Each number is 128 + 32 x the weight over its row's rms, rounded and kept within 0 to 255. Layers, rows and columns count from 0. Numbers have three digits each. The size before them is the row's rms in percent of the matrix's.

# layer 14 attention value, 64x64, rms 0.142, rows 0-63, columns 0-63
095:139123166084155140124068112111090121113124182086159124124138186130105103132137156105103112145162053166122069119172134159144149138167107078118122101172140134142093066114158175187161143163083074
099:099148106084090158160135135168106127116053143168147088141128145120073108067139123085128131156115129159140143144193070120155140139194132129114148186139090150120068124122163124153144126086213151
121:176140106185111205114126125116110157126166077164126080141143161138155080127184103058098127152143170083130098135101102122154134104083112139140146103125115111223141147126095154087103109075139157
090:123146086096106165175070177111137114094134153031160138124151179119127129150142124100147160100208071129127128097127111170147092117146133149132152110124055122149113130096160051128115124176131134
099:167142124109076175138163117129076094165067124120186155092154130132079093133119118142096081143119182094108180145086130082139122125132122226129149160107139109093108123128166120159163085172095149
102:108156157097165123105109169123157141121165081134080109109080097157115119149124164170106220163106136150161104050116094091101138124076075159179123134140121171107087119092096179115141149119160142
092:138092124178125143143094150108117166184096101102094167126101167193118137156124111126164152104100140150133108139038095140156148129166191102133101153192113129063176061092160124144125116102107134
088:120200140142110090164138118147136156080106139145054147083170111167130116121134088133130190147117111112153047148135196189117123164136096104182139141124129111121086096130125122073120159117067155
092:098152132122190125154153128146131116079130115093174149151114135104120077167077121160115056123102122130165088130157130152099118120136156163093094130141158190205126094134072144090138222110144112
116:184083159130091129101200125084132134186105079130122174145175127137105107122165128128060042115165116150164117165134137100143095124113153155131157112138129107127116157138048167138084148149166159
107:174140134103133146176113138090146162096144206126113137088139130102106165117144138090152070148153115186082100132098066157119157058090142151107072152093172165165115168159131092110153135102132082
091:136089132122088105096131144143102120100162132134151126132175084131064091157121132179149102122135164118096114171135149085175113176112122185150142159042076138097190080123104117085120140130173191
115:149119143076120074131039132139131159146138128146194144115137157121102080139105162164124168118074118134093098134209063141144082096115109125129113131098173146144142098152092136141200082128125091
112:132145162116100180152127090124142179116176134115174178147176067093123110127095182120166111087106091121085107127145101146133072137165146167128148106109095143091141045136124129152078148176102071
105:134101170108173150085142163074131148128161109101113147106128112118197121081121077138136136115082186123155158152114144141104190176103104117164085154169063132130079187162164112104108104092174129
111:163114155138124051155166187150100098122134127161130146145149102098122117149173102076169188140164064132161070080134109137074126116146109152149102192105108126130098133165094109112142089079164171
110:089100131084113100090135139156136140133057161209111127136175166113199112176077122067098120178156104108174120088157087173087162096117153108141158146156121142161115136161138171116120108104144119
101:056048124157162159151139112141096150206114148183146140098090128128097137164198185108118113116130169116130146130122117048130083123117104114136152104069180123133134126184126136115140119139095154
114:087120123171104141101170146111123165139136087152120091115109043108129155152150039126122117113156152081186232151114093116121145154114130123151123111191095120145137110180148145086134124091145133
115:128115119139120104082120200148142120183129098094091116168120117100123137084209103141099045128154153115140081095088170126165112236171107151127170100108120124113135122097109155120124104131118140
103:193156149084150087118173087067049144159116120141108148125079110106117081127162068164148094148113139155142162126113131175117118136120139073158117126115129144031168162132129119169168144145140144
106:157149096093101213100094136153103215127122161063172146167131100116075070095138121113124115108092126148103163093125169082134126115130206102103139115140107154146151151121147109140171150122079136
100:139165152085132188148155108112098102121127216085163108082108107136162107161108124129086108118121132169126168118120126119154121213147165124071120165117163189132117091100049091122138119151153100
105:143148132173122100163148115142144142126134129077133123081126113146143141095140116043045097141104174153113077065115100087107148163145062155169166119158150192145177139138101116108124127126179166
109:106118105180133087159172176101104113189159045132132151102188121120191113151073114148167150118100096133156136116082110164158155161127123106099077111095127126109163171082172111120133140074129156
099:149206094153132131057058120096152111136117062185084158115124145070144116145147165084170154143094137098128083155125165065091129140153150123150146115131109126128131140075131168164105166104164132
099:084197150160134149127096097137109160150188165121142118110143140155138121126152127165108119069116088110115171121080162233181116120127111156067108115058122134113072139121157134145111150137179120
127:130147117047098120109149039156169161100081153078134156125101150158150136137163159101146132102120100121049095062112146154146108153167134165141100124117154136164100180083106168112148152163145144
108:094098154102102148119086089127196129103126154109133125130109109103130097191050172103138147095175106138110109102184181176090086139119179082142128129124127146095202126134146115190124165141092119
095:092092075111135053139119078104175104088143136091150109091135082109206123131164158158184104101137124126146112140127173137114104104153124183095168127139178101114067179156106160147143078115117114
095:194129131151099147159106113165160178112101152074157118083109094085148157111153102153150129137124128115105101159128161187092082183142156166150093111156104137142090055040128136111119154177121106
087:156129104105158045130131114145168193131155107146146118096171112171077148134100145110166080139101170161095075131106064090101139166137145137133177129142169109137150124054141149163120091101184148
113:125114140138157163139123073172218159136184081147085101134109099120076118163102132106175177138145098141181097104134142169122132151130109103173073095105152068104128093098147151087169110150135164
090:151096128121097141120144095149143183084143108126145146159166123103134127139143110161158063181088161139110102105083066148135181135080088148090088163074182127164085145150157205161100123116143100
087:115131119113067140153098140101123099175130120083102142159114190083138145111203104133116183106124132172132105055090095159101128115182125115137140119189219094095104103114161160122129099123157133
100:150119153179119126114101144085116146141124138144135095094173077116162107107123111109116172140155068093164115170136143153120133184097119122200187161121145152173058066090144107181125094120156070
086:129082161138122101151191097113187178092065087207108159149128080163097117119083152152138178140150134111097117136118110149112106128144066109116086129136170083162147124082144120146114196122117164
101:181159093101169110114069073096136109072141171102152125120154098111160090076124171114101133120120152113056112126123205131137154175121150166147154167124109151132103117140149149059163166179156124
107:160137146072107175150114105136146081116123152099099172112120111176156097159105114146171138111130096099135070187081089099127134074134131104155115157128120157105155085136123121143094212138205190
098:123150077165149143150136158132133126154166104121120071175176128172141125092100120163125070168137224068155163112100138085148088098123103126146127128132148045158123066126117144140103152121149085
107:089107118108121095103142157130141126116164077110097121131156075062146162194165125129129139133154107116096185127143125175072131151156107235139134127172145098103126066122168184122091140155145133
101:115153162117119170116181150120103118184168154107062121110183096131210143105179177106148154138054131143138100137135113115100139089133104129135125114090159139053092111094131101161082156159136090
093:175102175132129112142125105109044093124138110195120155138161088172129066084101076088122143133135091179107139157135158107162134111157134140158123128164140142128088205111136113078079175144169142
096:112132124105087108181168149149151087120121195150148094109076144169070198107109115153148082119077123138098131137097094093133106106124110098139130128091151196183148064117068132149131152146109173
100:177158100136064149179108065119151107078113164085166144145136125113167161123111144058162137111077121112097151097109160108166112127118132144192168141129156154116164111072125111162146128180070085
109:100150093094152153138096209101128104091104165125139110116140157134101180126128142059176106148086102113197145122121173107137092108143180095142127122134133128136161160133122150170178140127066040
096:147103101160127145107166130136138076145072006147182143120152191145123103144104135152117073149161157116166157109136148130128126118109126096110184116108110125097141188127096172067125160109118164
098:155094123119103115158082140142105148104064073140139149155200156176161150110145149152125107121133085074144140097097132065120180094072156162128155173133147123172054129120134159075078133118141133
089:092135077155087164142161064120112127099186129086120089172120079122113140150142124132094119122092123079120077123118167133164090194164048118149150085132119166171089181142122133167110103168139137
089:132139188130063133140121070178168126102175141112115145160123141120116115121072166103112138164159091162134171090150171073160123096161094127112135166127174138086138147125057077090184170103116116
103:219150149086126142075160124097082161142159095123122178128126155133129102124138156165135089123139143085057148115154171088105087098088133137186120169130139126128100141140095077116175057167119109
101:106109110111118132096103108162194142102122126140117096108119090117179138132137157128131051085152081120139071101148190124183096176143172147149125088124143189156075143100080107157120145110186176
092:120164107153145158134105148112171182137141143159136130120086123138098131098175081137129136134188198166093064070090173136143042082135157161147101136104071090118129152124113070136097148136120144
103:094176097078116125152113116123130148112118129141088117066062110077184106166105158086065199161142168095118147132146124165140193143101101155125140094132154075150181118141159147085161128104146127
093:094094146115128087115103116069104107198113149132165115116100122131187108146090045190139082104160156130126183140103160127166125097123088101106078153145172172135117128169162138158153171119145080
106:116110115149129085120111126140174157124172150153083158159115000125148158118120130161167072104100152174169084109128104080120093119133098133153169079133160137144129173114071125153156106097112130
081:078158138144093117156115115143135097154184097105169165119107113115174079049125100146141145144090111143130189146176142188135125080155104163163157144166128091097061141120100173134177089138105098
095:121149119158115125177122117154113205154146128043131154154131097108109218104156112138109044137122092062174143122110125133119155168122120146164102154130130112065146153114094081151126114120079125
089:105218120190148122112138158131163113156124134124077151084133185135073154114141125105089137143072118144113151149169110095185173069104129066141117091126108151118148149156118148114134133066088075
083:126133133152135094148129155190154156126163116080123118177187126141067180106097127120144153097154121181084157111096112094148110123099110176075125090104101116127150183088180121093062107111185095
089:171160169151125114138121073111091167101124100100133161114137179121091124159184133155086154131113102136162169187111103161074128096112182195124098098106086139094057176144148112137088118175122114
082:167087151125115078131157170131123086136157118090104094135102157095159127111124164090127185127171093118099136200132167111099106139143157131095137092096205061117185172127142106165107184141085142
097:137080122141121139124138102118148201124097081141169129155151133129130129121128150087127122090122199162174126122153163151125082123117103159144177064139063072197138105169184147120073125127092081
092:061055120123088165141119114108149154161148149167078088176141079124085059126143110158135132165110125109157126123134154122181107116115135136072100121070146060127105182136130125170152136177105090